Each number is 500 + 25 x the weight over its row's rms, rounded and kept within 0 to 999. Layers, rows and columns count from 0. Numbers have three digits each. The size before them is the row's rms in percent of the matrix's.

# layer 11 MLP up, 1280x160, rms 0.226, rows 694-737, columns 0-159
107:456505455490492477548534500501518495490473488501511498444476523519502499492482472507528490521491466511496520511489530479537477497459508475501494488504512464494468519493526517488514483489537512469499507505489495503473501476473446500491535550505478489542524571528512497492480539499527511535517541551484510480492497527490485540543470437552498467536496490535494481478506502458489464505528478509511514481472507505471517549540488497514555529459478489507481463513495521489493517555522496
095:507459508483491454503529477484509507476512510476513489519485434485490532499499563522476479471523457511505475499469512465546465519468475514464521509449530515553499512483523502519497499548530493483504490504512555516485512497483479485520506543508525475529483493493480479479516542524491483524563468538491488510509483518482485504514554513520468542502503487518481489469477514534514527525544467474488478491511497469499477475489529470515537462473433485501523502521497522515518518538502506
099:474463515503473489501497484489491534536466472489470512507497519471500537474506513524506517575526507520526486500515539519488465468473515489485519486502500466549474481463533517505517493504494488525509447523502515513514522527492437514501481464512511489503471510522499490509491529469489532452509524534519515545488510483495480525458472483486531440508523498514517492477490505513491448522545444474520530499479547484537512509540480480458480504469499527562488505461501511477486506502451494
097:488512554471533509549491471510472474491460472503492474564480508492499479488501514493546496461538526518494473496541462490489516488493514437481493507478490506516482515557454512566514516513467483441478513468516532502480540508445492440505510490490553487528479515502509497523468489512508522496482502488512494499492516507481491515514483431481506486539531483474531523478498573514484497489495510515497534506532506492507480524470518517487521529486496530487506482467518500507485511486498469
093:489461493496454521503533561505548495504485529490528458479528509487495529493524466540452491529541479471496475475515519462484516456477444471489504492499507493505482508508483488506481482540492467498537481491489477520491473552528488459494507523496537471520484553461505466516494477468517512519508489497527455527513505554502479508456481512484477496521473502533479490477508516467459460494526506500492518490514522544463513506495510524554494506484501533525466505503557497503500461509471533
083:517474515510480550487552535521484503467507495502478490480508488505505454498457538528520517483533517516523522535466537438525496478498495477498516483505492499506485502499530537469483480514507500498505522470514486551525473509532493491529494482540473503488576497510459463492458461484461510517523546492510495484487479472497490485474442475482474526505524480487533500539515530471519478500519503522463471487505487517520474527482475499517494478492523526556490441543483521497508479529491452
107:481493441467498491494541512461534549485502529495480552485480519500460521489482487500533498531489471462516492491500505513516483521453483501527513478459470492489471555445438526513502481532467480468533522536509521492510527483446500515528468519491474456509499494554490522471505545538531520503495527490468509479505523519495479501493510512507455482484488483478496500516500532529493502508497470557480498524461513506501516515523519520476499493444470511514473525520455488523509496462475507
098:473485504514459500506528487486514489468511516490528503514549507463451441477483499544528538521491484502504539482484499504500481469497504515507495482495519520482496521465474472475503537517524521509487501516514488525498529499504494497484543492539496527497562473500543519452474494479490522506574525500477475484507507494570507475542598499523507500487499518487511478474492520539488512524517511493479497478486471489512463498483536484477505489477459457481513468494486475482561499500512469
089:498491449493492464491502515514553524487452485481479488496528504522502473493475578528542463469546476494487518493532499479516521498500479495468496505509492470494475508471471501450468552538469504493486522491501479517468493512469489500490517551477524454475481539527515486534486545524519484478479527484492491507486495503508460538526527478519476448518510499469497484556471491511491482509541544534501503471477498514521532506504534460521495517514500474509491503534548522480530455515520496
108:529509536478453506532480532467464479518525509492500512510472488507509493511520533479483518561564492479555527512494503507480434476496518496470482503457498510515499516486491505489522512519518511454453500477493500549497491501495462528508500464496453493481554473486497464517479493501498467525537476520477468499482516490498514455483559488533514469517505475499510509475508503532477513515483466518486544480489483524501430536505525495486532550512502490500450511521466538505527490495520487
096:465481491518498505489468472501503492503469539525546515529491458499480497479532536540494457483484533504504535479484495505537465480492500502493512493496497467533464529497467466486546461523461498479492476476535560489456503530477502505484466496522433489542497501497521444490511490557500481522514512477505506478499531513519506514484519484453457513464534505553507505518488508448464505512547499509501534486511556515507469491522489463515493533469496474501516527531492480513509490498477480
110:519449492466491506540541464478493498466488500514523501485505472500492472508505489469525523442514535529486510530495470526513482496498498464499511449490492494442470480513495499479488510516539530523499524461510501546483482470470471507514476559450464464488476505538433527508490503521491511497494533493505468493525514491509514525514482470506507495515474485492570491509513493485461522537555506515526532467510507530546493498530483544438506502491497529521494507500499517467520503471527475
094:496504464496518511511440490497517474498488476494525528488528442481504488496490468516530477548496496522519488488525468509503516479496483483468489491501473495523488556508512531525526523502496458448493512493514524520533462489450510510473539503475523519470527528492511489468507454461476510519491492502493508510538558474481419534496496502537515473503465495468527513499503528532526479536481521497467509516505495450512497494476501459497442492499523545507553490537525524524529502518483517
096:462485479527521532489501500530548511514487516521500541484503476544459525484501500514495471440525473530521525485523468479496524451498540477519491501515486479530503502516484517474496496491465454526487503462506521489472518479502459508460531499530477491534486522519512474483560530468512496487478513561457451481542527531514508510512518511523510463471501505485511449490506537490511461491518500462493505462447490513521522514515550513512538510498477519489460482477508530538498496531486521
107:511467466486463498493479455508547529496476445471528487545513470517456521506495530537516495515517492479495496503483490501482481506494528500491478496516529458545456517509502526480536516559480454456486556489492492472490487517500516522463497537522470457538525530500450518489518509510472483528500507485468463499511501502468509527487535482532444492508541488505473500481479530535517495508531531544512513481455479496505495510490541485482521501532467498540447508519476513495513472486508513
086:486521471493527519534513445502483546493528486458530489471517495515497502461517506498425505528493480495501497480487474547515496532500581491522489527470476510481468524507490523503470536498487483529506518449530454537492489522556459504491475505543527506479496499513495542489536505448481463464498515504504490476501504486516532491525461501536468477487506497467532524506502497525529456519501492485513497502519541497507535486504482498497541444512502492491514537519508537480512524533500462
099:509446468483520494487472462506544487523459459493498509488524462503482480501486516497520495513497459510496483524489546523536497500490519510470486482470514452468447523495515536496494553507516519500488495481511501517507505541515504471538523508531458476468515512520566491483499478480499504521482507498489465520456510518461505527489506504473463479536501518482529518511490507500496505488557502543491479434466544448499494525503525471490551486478506486533518485504499558512512514523522554
092:544508506507488462507501504476481488492480509502484512540573483452493534467487479501512544506492486524493462473522567484538522490499476492518479498563549472504474534518533533508555522510520508466510508499523547485511552507511524483485523479483469439459522489519507525486515515516476487531514477506485488527511515475502466568471484506493470531487485488539467491523455503474503507509497472488504523507520466476499473483495554453492517483482501481503489472499513507491511524472506493
099:504526477461524489500508485473497529450505542470484503486521434506494499478504502449483537509516550504465543529507513483525493488459508505525498475435524515497500540544456535515473497516511526475515480454516505499539519465522497506512514520514519525472489555510487493476501502488448461536485486473504454467473484493509512522474494508442513475461473486480494531526513528504479455507526486546537529499517518536527478520488508519482488489463489505525471477493520518505512519513473498
103:483495507474460459490522509483503496512470487478498529495539476501470524487482516492527475472528490533483511454488503543529464499462496470512473495517501507535536495494485459476512537520552517468504465511537583545511507500462456494517527485529465518512497498441520483501503492495500490490511481478476484495453564513511478508487504463504540494519519489484565484523517490507507527509528519512515518508525481509473489507487479465497515508459479520474511488561516505509523476562525498
097:516442453504492461492495503472484487517501512459519521511517477499496488503488511511515522508489515497481502455489456531474443502495479479524525493469537494492476487483491513503517480521546481483527445523525509481521498533523523473499561505511509519526505528534486497471494540504516480426503479462532477542529563488517507453480519517491459515484503492494510512542487496479456497495475510514455491486456514469449499494502541533504504533497506539498541540522532526521503494471484506
085:488451471510489440490538498486503516479445504495506515462526495506506542462461466510508517508504496493503479448449519514525458519496513510502486479482524502491505504524468487532497514506515523494496552516494544492519501481507484475467500521485477464467497474547548498471510540514492482527496511493511498532506522510526539515473556505472504468536479517494469455501482531500513530487534564466480504476555547502502528472552523490512466512478476517480512522530492504493515532521463508
111:480469447505514472515498461448538557533516461505521516468481488471456492492523484516520539487533498479491491488497515499505463476496497494500511513440473488490461515470526476498510505495526518479484492471539524519480501498499518500470472530509491525555461508511477506479547527544515440483505486475482510482518524500496486531499500425474488522574486494482491504534492520497480518523516500550473477478508529480503514515540496538530492502468494539493502496488514487459521543512480503
086:473504473497506492539481474475482524446527525481491521496522465508485489493460494489453513477556438446523504477508485523515508511498548497469519497489511441499529485533490524517519506486503509521524507479475537536463559549474505483508507549531510481483512494507495514506520493496517464500545499487486476514505526523473503531500499484493507470476490498545562499500518468570491494501472484476486554508471508537517512496481478467513546494512473501517504502499516522526545527525479528
100:441517494500498460516459497459512513463472514474469527449543532522497504490454532489485509519567509514526490508490511523476529468447508495494514499496533480491537521448468538476538487498499511515498543500490510523511471520494498510511523508454495485479488560513517505492508482460510452462494494501486504519464520485519495553464531460490533482522479504497495500510505479484533493498489518478498512472468519433509511537487469492473481505453485509525528471491526510485548519521515516
108:510465495488490429519468460487510510465539471469476493517508515512458550487505519515496494459533513500499515479474497503495520502469492478505521479517547455517466515498522490471530516495526478495503473500483483550522481523501489488494558494475528506514505495527516529512516462472524518497522497497471491526531551482474486476472531508472493490488452452475541494517512515467475493523518468501496531487428486517502511521514525474466504478533452542485495532468480512542488442521507500
091:461527482479471494512491501465521530528466505500514555504519469543468535496524501488509526507497510496470538499539535491527541495464483479517490506446511495516496516461519547457474490495461540507515509466536574513505468507481483494457479483493452509506448515506550501513500501532476450509500491512470502512505471471530503517525506520482456453477502496549485486502484531470460466491531532508488502484480541517505480512482522489489492523476496485514491468508510520531450527509505511
021:505487469481488516542507467484499516487478495462496527455537465485463491448455518493496509516512472480526519471547495501494458457450524452503552457496509491523475545479512536487511472524484498479466504521528483498486512509487444484465520503499506479512510528516520503493530503486503517530505534506476487503465558507473478502497497482533513485501521500544528490516489518492493452559525509523450525459490551482512514533502507526496536494474457481521518495490516542494526527520503467
094:457514488475473478479450470478503472491540521467476485490533480504501518502483516509539520503512467464539543561501486500545502496484484492499506484540514514519530536476524507478514518502520487469508464478507527534511498515560512496516545507520484498466519479503490527490492507435515495488546479485508478491521510528528488521472488474519463515478469434481453516537493520458518499511504503510470509498523503516500422484506462495499478477507498511515502467533478495511515461563528508
106:476494471507518471517486476509469477500446516505518517502481483448488472489516520547535527487502492498522462465522518496489473485504473480523499503508504528486539538462464460494485489519494485538526510488514522499475476470479415522495503491515487506505512494476525503487582492498499496467491490489493480454475522511495509539474536469504491520529512487494484495480524527475482441518563519540498470475456513497490529520528530489495553503441455495493517497514536513515526495528499495
091:463503486474488522495521546486526503476467521492517493520486526470492518499515520530525495477525523522524522495519504512526508434522493485481523443487428488502489481510499467512485540479522485487438519472544558533490506498491520529512458496507515504473515479518475496495546491482495477515504479465492482486536470509497471480504524418512530454503507465524491538513515530512482508561507508518490549508476502474559496508516470542521481485503516512488485505503498494503487465530509462
112:530496510517434521535514520515495483454456524508518506489516501536468523524464496536553453527498490494510518484500506520433491459473521474472494509527516516529480525477494536512511490520488476508507506485515513479466496525513464481531495483540519517487477517514489478496511492541492474523502471525482510510455550542527472535524501463512489464542523485532468462484482489526517475522499447532520514493513497471507485511530468495521556504482499497480498502544491494500538453472455503
086:570503497462507485497487508500523486517511485502519492448509496502504495499447508521493447525494512508488489504501513530503465497448472506498491467454503521493435470523451471494494501499539514456498508490542505496523485543514505483528547511524475502549531517466494477487490491512506521527473529523502489509497497493515495464480501495496496491501473448497531466500418549488486503541526524477465499512508526483468516490502511513473520544471528526525513533511530527486508563487530528
090:539503499482489542481511529497492514472494493483492507533515492489483502472500499443510457507501465435533469505468434504489479496490520513461492490435465489513480528509475520533508512527508466516452525499479524487530457488493486517500475487509511485468519510532518491475485521470476510476498505534512530486515487538519490493507464461530513486566499509527492494555514557518501521498524488507462522513529507474478465502469542494554495480467501512534520529552481534508505492487472524
091:547438532517489482499486515474481468474477472508492511518524500515516545496507515496516500481518500515523426508496486484493508508500498438471531496515500537494510486526523520506471496497536493438515525527485529531468481489494500513429574477489479458526555469479510498484508511486508472473532529512522489501522529473485493505480487473505516499560518510509512483497505472534503477505498494506498487498510486503536458511505503473441498481489501539533461524494517554522496502494440474
099:479520474526517507504475511470488489513534505488447518480511482476485550497480489504517535491501525489515525501491492541497527498483519479513569473491519488459488471501478523519549520528491459517508484492456494497467500498535469511489475485511461493488523491470521529468535536487515476500482484540418474498519531505514515524521501513565453531488533486459472531481511524453478521516483527460495516505478512512493503527550497513486520513486468515457486495476514489545474526510447504
094:483526473503451509527512487440507520508539510518484510444482439492513477504465470497527486485510483512508477497518509522542500530503479487497514477473478482496428500485483535501493451507524524458522483489505499482499511526504466514435469526487475517485475519506509507504469497496520522517497522518451486487440476520480459523486500482512525460503510497544501506485510512493465516507529485508478460447488498529498486575502547459514551495491490482533499509503524508537526518474510522
104:460490467464503500549521480499467492544446529513515494452496491519480468516534486508535491489499495511514535494536495525473468478504510460444519502494489510517506459507507489506495542501501514472445518504515532512497496527474526489530465493462533478492507486529518501536532537496483483503521477485467484545477534536531500506517519483504492475546479450516513506523492493501450507513504494509431517488530532478469483503517459549539476481522545492511518502535509487530504501480442494
107:497502517484481518510515525490476511524526497481533498469513486504482490501485477503561520528495465496516433466503480480505458520474511494475554513482472476518487516482496484495499527510466485491484452484507503506463479510552459490505451509493500511483493510600512517498549531449515465524501470497453494533501503513508499546536503483503491466491499516551508487525533494493450529509502501494526514507474511442463504539526508539473556477501504482470487494504489494509502533492520509
088:462483511471512487480529518488487518495500510471602500497485512461500481500516477526501504492505468479517516522553472520509510472490510497470526447473471515500529498534522453507468530495537500534488485500521539536549522457486527476500527498507497473486557500454463504515515525505475519491483539461496507481516507510483488513520480463440510498447459501507547508497502519535509506503466489516466483513503503503519463531480494536464521482471495518493484512540500531478515509502482544
090:466509486485476522483511511484514516519486471496475497504500467490475540492481500500544490530513498498493481473528494471538503492490515507486495506468540532519496525495509495512493537481535488506459486524484544499502484539480512485440473527473528504453490479469508467477500502499533491522509562501517496538490499549519495471500550476543446477480520495534443484555454516508520520487454538487501513491513492498472475501479514502472514505522445458521477505525544484486557548485476519
094:501503436437547506522467445520488511530446517507504532450462460499503542504546510510513493459497508478526459467512507518468457519479542491505489485514546455474504502528492504492490494483494517494490523475519535510478517544515484496509476491510491485502530518518504538495515492502487454489487519485513483505484533484505508529500553484452531487497495477505484472509523526485517462507569508511525515504493522508483464494486527483508496479498489466558508559472461513484489477517478515
106:469508474482497486506520467471502485541522516461494484522496504513496505495452479510517512507553510483494488507546468485482502516471520498490505500511542468498489530510500514476524516508492509485509471516487504529527467532493496498519542523523518503467512545474453495495509533455480489494492493496498501513499491520551482533457535486532429512451499435487482491566502526451503474483490539488463518517498521525518448504497507479472488562495484461543491488530482509534543503540511522
104:467510453483509511497494481500455538479513487471506497514484471489500512437462521497504469536508481484506489472489526477539520512496498508514534449515505519498467510503487509510456487507450499480526476516516486526522502518504499478530494501467489502496564522508520446531504466500489517497516526515487517508479537459512538530472491495478497488519486493541536486519507471521505419518504487482465519443469538519512521496508515496487539436511483499544473513518489556541507470539483514
# layer 11 MLP down (transposed), 1280x160, rms 0.213, rows 694-737, columns 0-159
103:509491451560509450543513456506476476511521512498500445463482504502472468473510543521488478463442554488472522548510512518495513508550499485457484510470495526523527498529504503510513500463495460506509506472502511488534525549503487537500508485497482522524551474514509520473486538535518530508479515509490491490532475472442494509503491504477510541498469543497508475467496522534458501491499492483505515546533453513509469494461515519482478512498502495537485476466515462500510508502500480
099:491506497504464450474481506478470502497498479470484495512503522490435527511464504529523530501498484497501481525489518482525538535499488533507483476514534517491525546507498509541513549515517487491507502508464495515444472474548551476481521508483527491482458480517474483521502468489515477490525436544510530524481487481538450471527475535487537496521541492526485481430517503532515508509485466486487496503481503530492493473479510469538470498495501515546470491537491544494479505539504537
102:518450503516512460520494489556509499512506516509516450503478474539552522510454476496499469496432507521508491523530545489485493481524500518511499495469540475517529524482488502518520489488489457508483484473514498487525509479505481492490497499532487524504493486508537504510489482474506535489482463504511482498503511455503518473502531582480497484483519540483515500490498492480529499468574555484579489530516496472490461476529526489490514513480509480451510515473458471499467488500537519
099:487504500491522497504505440504510468496485506476523502512484533482506441530517481462493500524500551501521532514502470442477514526517504533530523510511489482476490474473512502523456472526520509519512497501479497458556541486541539503504476520495532514498489492457453497480533530524515488511536506499473479492498497535500495471515495472486519537505511534519462492508458481541514495490502522481458527513517532491528468468424442453491495533537482512514487505494508476514495554493486538
096:497519508512480525483545472536529476520474488491477513521493466495514480494524445485471519463496491491480481505517552518531509492531478488601492511526519518480495568465482502489537471503499443510547497509504506524461508456488525490532453488517488461520526485507482499506534496490527531471474470542479511504489502500500485519504505523478474539520504456467467478509517502464507522509508518493483463517524460499476519496491487537514488481569525487493486536516464509508491513506515480
082:512521462498491513482521462527513468479489526474456509490472522482545485486530520470469540470478484525505496464505489482494527483536508524516447541463508524499497510488507496485516531512521479497551484504494517497522527522510469509495491478526520540433504481508499492480503536485502529483485499467519517520511450546519483479487506450481477522481458515463486514471529523535522552507496477525512494474509419492538531506482501504487477552497497548471514499525534517493520467499499461
102:478502546459494538496526500499468524461497514487479490495488494522477475484508489478541545458515496490522520489527485483483541498467493484535505524544486498473512478492555503535490505509514476463507503476526500517540535500489549524483503525513536533499478494436483481487513519525479451493475445540475490525438458503476503487531501485474509509541503482484517502517538505477502509509459454503455537538523509481473483495530495487521499539518504458486448525513515500536477472483513486
094:528497467510466482474473508484523502490514509520516501528491455475554487523541517467502454541458470524461549487506518516511507456505485515492518513538510474499500536511496555478489466468482503547528528466512473506498462534456475518495476508498524495502480497511514513525500496522517525462481512438483491516481518445485472548497459488483481469492474535481476463506523490523528537508493559500539517531495523487454490492530486512496512500488534513470525491480522530537488500516517475
096:494503500518490483510530493464534545514524515514529451484486517504536451499528492470460472455520512465513556504523495474474517493505480495506492540538527455489502475526503498532505516506477508466475479540518494492472510489491524511487520542515484489467467532450564463518532531508465498479455504517517489465474472459503544507548510518513530487479551502522497500492477460456493493499483484518500490478503497504527539453493530485451528499550536473507503520478496508496491510501528489
109:453449484503491534501461504501486503505504455499529578475507499509511524541491492489477474487478523532467533510514500500518463503499525486516473498471503509480496510477528492528478520536484555491474510459491490527507509505518497478482504493477476525484461515490482465500490474530545512481498486487505525443463495485503507454511520490433541517510513474475499503498470492490513504481484498498505511478536537569510555492525511540514501535562527521546513496536502509446497483493470479
096:511589544510520492487489477511476498517484492509530501447475501524518478495496484523506556475509482521465518479508539499474496512489536500498484494463472496516455488508499485486474469483524512508517504447492496491541528482481557469525512471489522519498484494469509453495478491529534463492510492490437518485499503487450522474512466533530478479481489511516528509556517478535444465510483532496496500533530487491528517463473499534528494484506505528528542532466520501483476469474505506
115:539497505498512479469492469558480486532514488476468463464512466527473479490473469562511467517516509531528538447486534490528484521509513434483499501522505519523518528481488535462461510495467494529480516512497505475484503516491471512501442543459535513506514551512529495508516502468487507537534539501484465499510495499516436462492460481531485490524531440527512495513464512519516530497497491507526528525497509491479516533489531486461515492490476517476477504480516489497477500514481525
090:481476490531490490529483480518529529519493503497505500498523483506492588502520457495499519532506466508490488480494483539523506501523469519516469505458501523508524519499543500483489507469512496471545494455516495495482490472511503522537518485521507508526500484508544509465451499552520517504501472526499497544522451502502495470525484492450480476454447475519499487472474474467483450531480508512524490517472512512473485576495510496463473489515511479508483513547460493524536523529476547
099:478488545479523505478542543489526482507558519519481483462475513482505506529486463503524526498507489475517475492504481516444468504507471442464477475468515498499538495505488482531508519517471495521488481485526491574496531479516499508523507529517506502478537507505489518478495501528498473510518536530479520508505496563463508492487480513482446482479512495514505500495497470499502458480469525520468536481529482528511481526482447539514516516504560494532475492495522453523453545453490483
099:502491513513482508511508514492511527517537519470546488489513498466526512470506495517459497490534477495516481508456533504465478505517524556498468446511530465534516514484511529455513478460481477505469465473511552496422513468521550462509500518487517547472454531480476507487494494535496519519472512499520538535508509483476505489473480484479488480556483576480507522483525533479491489474513501495507476503504524482483538528521466504446511513495517482478508482516531493519479477506500510
089:524509472500532505459537458509476449504498510484507486443494538477539516508541523537488464536518513531495503481524500497533507511495528494488472524467511522475492488517479486516491485517508497484546460511478548478539497481515511528520454496529493516477523478493484455462485494558474525518517506513535466476488526494489468558491529484495482523492502494443478508515541551483457485495455466481503511494508517494468491497509473540511510518521483509473475528507466461509487555507503535
095:477518511521517487458464442462480530513461498545488489474511495491500515528488499464502483543515487508527495500531488512468488503509496513482506535486538464478533472481546501502511478480530497485484512516498541484478498514521499543491502518509519489551507457517546501480492523489508539524466545489499508546479484487511528491523489503523540538470522557504476460489539491487525499463527468480455499531470459475514481480509526503480485471460562493460501451502470520514508503499498456
085:486480491477519514476517497547531558534516479530527507505429511508514453502482507485476484555528502493468509477487443554456442499482488484481470486467467469531516478493479495475454526513499474504493523532499473512510511449524500467503485500471502520528479495506497513480513501506516514501499498507515526482492487519491528456535528488557483499511474507452488532479474549491494552458509527513493517471468516539507474496497475505519490487515541532518521511476501519522464520510520531
099:461451504494507527495496519512524510469482461464497461496489496496507538513498486476492481515472507516528544497477487516448448498497522478499512514480490475478517505498501473562489484508533472505475526492438498488540461518477507448528504499503475499505521491462520574525518500492520523561522500532531489474492475495490539468500491488512528512535481507510555471477442479506514513493508493507530472529480468539481512495492503463506492507473461527458533488514513537493533535469514517
110:502519499454479481484469514492475499502507476466468488479485507545486485502497497526519497443498505526469523540549488529507467489470495493480532466502516547477584543500475501476507498470494482539538529474478503510532526547479491475517491514492524475482520494470512463497523470524503500464506491474472490529481518506496474503532493537484537533521527510500482505495493474477497489479470505444470549463527498548544500516531481500520485470538518522491489522468503492445534529514504475
095:500495488483470453539497523481486497483526521531546523481489521501465525491464518492526530458514521503523520545521527531467500484474454516448484504530491517515468516534460542549473509475545477516485533518496476487517506508503545494455530486471511516461483453450445467517529543501456514555483484489506467543496509512471496547470482515482492520513490528486494494490537482511501506486497463518497498482514515500491503484525519509478448528484548471511482488503492492508479484507486487
084:551502500488512544531476484515524469488541508543556500518454536520479486471502504496453504490495482487563497516517504489467511533475547509461524472492490491490477494489514497504467511499513478510509468468537503514491500486493531517519464507488509531573487505462461483493484473520452498485483493506519492490477529556483506473516502496515500507493440455486501513508478476532527479483514476465499489544485482471537474461442504491502520532534505473512525473542516513495510544474528504
113:551476478520491495502510518515497540491520528483514494507508500466492527522459474509477497477538513471501524476510522488528456471571516510480519473523509470432506467504495430497492499513485485488493513471469470462469514449506521500505484502495461498509520471533484553527553510477475498508517527531494519553486551485480486511481515539481489473458466529546540531484485543459520489505508478505525485534511509500470490493481511533478492483492453520489498512519503528511494486517531490
092:535538508495529487472494528525457481505523551545464486467474523536488514544526485516458518454490447526517494491503498483516535528507503514480472522467497495560507509479511441497471535501458494502504505540472475504502516522509522527530515451570505500463486463501496487478521536481538477494506474511508509518508460488481507453532533461476505504488483504496485515498506471493512525523512496494517514505490446517533485471475513528502481440471479483544525502523493485499496542506492497
097:511509524512510486507541518473481486531545501448523476526475479534513493491488514454498458572482452510517523523488510483511522486500521523527486495522443479473505445507507511485505492475506474491454521501512490464489527552508542477477501514516480547550531495472490473465472464496494496475493498491542458496493529511507479463491500461510500519512547522511510506530506492480514517478530433461462520487497496516520531508474540509464495538521518455500512509488519505490476536508516480
110:485504502515460532503493510500501476483509515488478435466490475485484466481503469513472515488463510507478558504542486478496454544442509504542514467485526496438454541486469511519521502535510485477503496517521500534513501505502505478523500498477525492506495519541509537473488471489521494503500534503524499474479468456533542520558508528471483508469497530496510500514525545448501559440475489485510484522532536499510493482513483477520527552525469498480465500498491493491509503497532515
092:463467453492501539483493481472499481503504509519475485491493497494482506510503525499473515513490527491495509489507531506544452452497508532497494486506540542486569493523511543529436479455487454502495486530507498463533463537486490474476499475507508554492542514514499476508507499496467539487471523522493513514533514507497495473468472535473523539483558549524493518487468461508505498458488498457457493517491495532514504506495524524552508529524528473509497497536509507493473453484483467
017:511479493488471471513470542475487466510519480539483492479526455536499502467494475471544491477521509486484466531481463507491493539508535509539493509532476547453467512544527498465504517476484521472512485469524531545501481512510508465529494498502483523519480441494518490478524511492502495483454474523489518530515467495448447497506526548500464512453452513505543533476503489511507546499488496493536493562507485464494513468533499501532503501510513475491522533499522515510460502500485478
096:495500471499457510485504527495544511518495495485487527503483522520511490503452515484492495523453502536478503483537476479547468553472510513505501541531485506485559498519514477512519497521514471532526476455499530491494463484497508463524495465499498477487487532441487497498540517495541501498538475477525492516549510533497493518519521514483510501485455516492520502494474466497484486435534480501496491511530519509502518451510502486470494458565442531476531520451528509509466471464487519
105:487485538511523491496477473478505537486493512527539501552467507498471519522539501519492526496511458514554488471445531527499531533477492475473463490543515467489509518536506480511477555496505502502444516496475482489486499494526522473522489530571508514533458523518486496460489522509465544522503501508490562499497497498483472471537511503480480484514471529514505517525486460514475519506506483497525493498471502480494447503521484479493526466505497510484478512492529568489461489489471446
090:535471488546494474519525499475514477540503512499525473497514488521497477521436470515503494503518546446516452499502513518522536454479530520497479493547530471497465484491495494511478502483448466469489486549503528484491517504536475507486525512475466485537504515436550475523538469478508532537499520477489489497498484488476502451516535479503512496521541524537511542457521515442502500495514486485536471473497486496489507499505511484516512530504476537462482473484492533518515517478472525
110:502463510497465548492461485547497519542504489488496488492511480477525446478484474518475511517496549533511520556470482505528474454497527492521505502498504488563510493540467489486527508484540490531529548472539533445510489494538533498497502471443545516487492450526477511460499493545514528502522489480490481473534508501514499496524518479547484490469478473526477473457498497512546483497511526469494482520509520494494506486460528503479469471496487490503531511472502473464496500499473510
091:478484507507481530486489473470508508495486526527498498524485463518479523540477513486497454485473520519487525498499498497500526509514499497489501532566519555495499499476482552476504495492477497516534491500508471511498509466516476483499492484496518510507472491483519517473494483526531523524482494483487494541555488540462515543508537533500526502497517497490527537495499466498488471545466486474493517539495484483520482380529488524513483500497554537494494456474464460471533481506449507
094:464499484518481519468501490463481517450474518574498463530525505559516507518455500487517505502532495462497473549504550522487471498489475504494482508513490491484534523509448515501478487467519504499503530476493548489527506492445512524529438497486481533501533509520502473515509499466516559488482504476480520473520476489497519524523530526491492477531568473502474517498518512496532471511470534520488487560495537493488481475455501511505510493493495469518479503498475465488514476483478537
094:493499509534513536535530500527520499520518518527525512534507485480506467480503489507510508502481510510464524449450447530525502504517510487526490443475482500480518523512481488496461543465530514491492501507490524526523524518467502543509439502469488502501511506515507498484496526479512489537494428468503509482460507524496482483510514451523475548521517514488457496509482477478476463535478519521541465480531448456551510501530466537507489494491496479470494542499526465498486496462540510
104:508512505513510476471503485527524532488513522504472558508492473474573505510518521473447530529490479494500500501500534482474505526518522499520504504512456468524530448513488486531548500506520497496466490499474470500517507513533513517510493463498521482463493519457507513475543477514479545545509515478493481492511531527464530513486506461485475496517463471484535520527448508463474479504459478510485507507478503467476450522463488512531520482458528458523471524534543499483473529507525537
092:504501509545541551504483478506476528476505502476461552475476506485442536537498519507539510471505516463496515458473484491529475460510472502488476506501498486531551511528490507497508524506478522480483496437526451499498504490504502468539528493515534489521537500504492499545486510533506524472549496537535510465558510443484497484520480507446488473495532508454513507486498498538513508502514477481496521504485518474536513509464491491503503463486503527488510501510431466533498478523490515
107:511510498516512480501491545503492527465501470440516503442490509550482502528538530513489515469512490493480486534471522546513529501485469511489479494472520493496530526503549503503461484486491475542487457485502500539537518494527526513492505502509475471483490486517518521504496522522500512499487516555467498482513530460468479497521512542479555507523466506555503548496504515513481485474495450535472492475488542508494486544486453475515482503461432520518483471514522491454536485487511480
102:515496482489527498455520514471523500533515530514516513512503518510523498505492493517473499489537503473457514482505510529510464542518508510503533461522474541499500531465475484501486465546465481480472539517526490527492491522462517498535463486500473495554501511480520486514490496463471514472502520457477508441517514549507497472490460525475443515521533497498518515493527474504494463510505525525462493488449517541498517537468468482528479495539511526494451542485495478479483492463498570
087:530487500547481480500458474504497454513534524492519487472497522547495488525477490448515485508479503516515535488478509510500523508500548479527479521482539470517526525416499493505477515514458469469481471466503481475502512501540417534469510528474521538492495541514543536511555481526489481490504482460485493507498463458483498466499490489535532486521501500506475484477482500535520513520502515507518472476529509486522534511481515502524506508478461475515486504471563508494523473508508501
089:504488545560542470491498480493455480518540472500526492496540487521524473476510529480445516494508516451518526472515508530495479516517495517473521517536463445495533474539537493489508478520493480491502496517460492507549526474504499504513519532495498498468521500464492521516509543514462504470498501535511500450475538489493531520498463512470461565525445478456540506485473490515451474511515505536498521478470503494512480494510455515469514490485531501506534521495505486468514512483481490
096:552477514509465487514472536488491470429506507497473478506552506482483494529543526492547445494518481541515518508509481523519490480499514492479532489526511485490505501505478503504473501536534488501494503534493513557495533477522526491508505533485525470450505435544494496481485456520496561477471518520468494479471522505527515479473529493526507529518496509458535521520514475498505472480470483477501462493458470508511534503519539526518500495503496483518517472469467466445463503493479502
105:476446500484481506488518506474519483506491510500536481477499505564501505490523497482492429505491506502477516517507508481535518531494498476497523538540504518523550491482465513488502486481483469507508530482514543449494494493499510491531504492499493500505537475479472508519458517477579482496538491538472485542486492523508535483472503534456513454514477442534539485484542525500487483497531505477552522515491467457481475512499501497512474505547459470449500496495489525508526546500503481
102:475507465553474516478497541511509509509520516480495553504501497509509488536528531537521508492518530514512477514491488473513504527541480485497500535503530467494519517467503429492508564488487474525463510506455545522487497516507491471498541494498455496494456527517441522529503464494467470516469485469470494516493499526480494468492458505502461474530523511517508503473476526497488504482487453520550483498496508479512498566521489462512541516473508512512503516501512485450545553490512504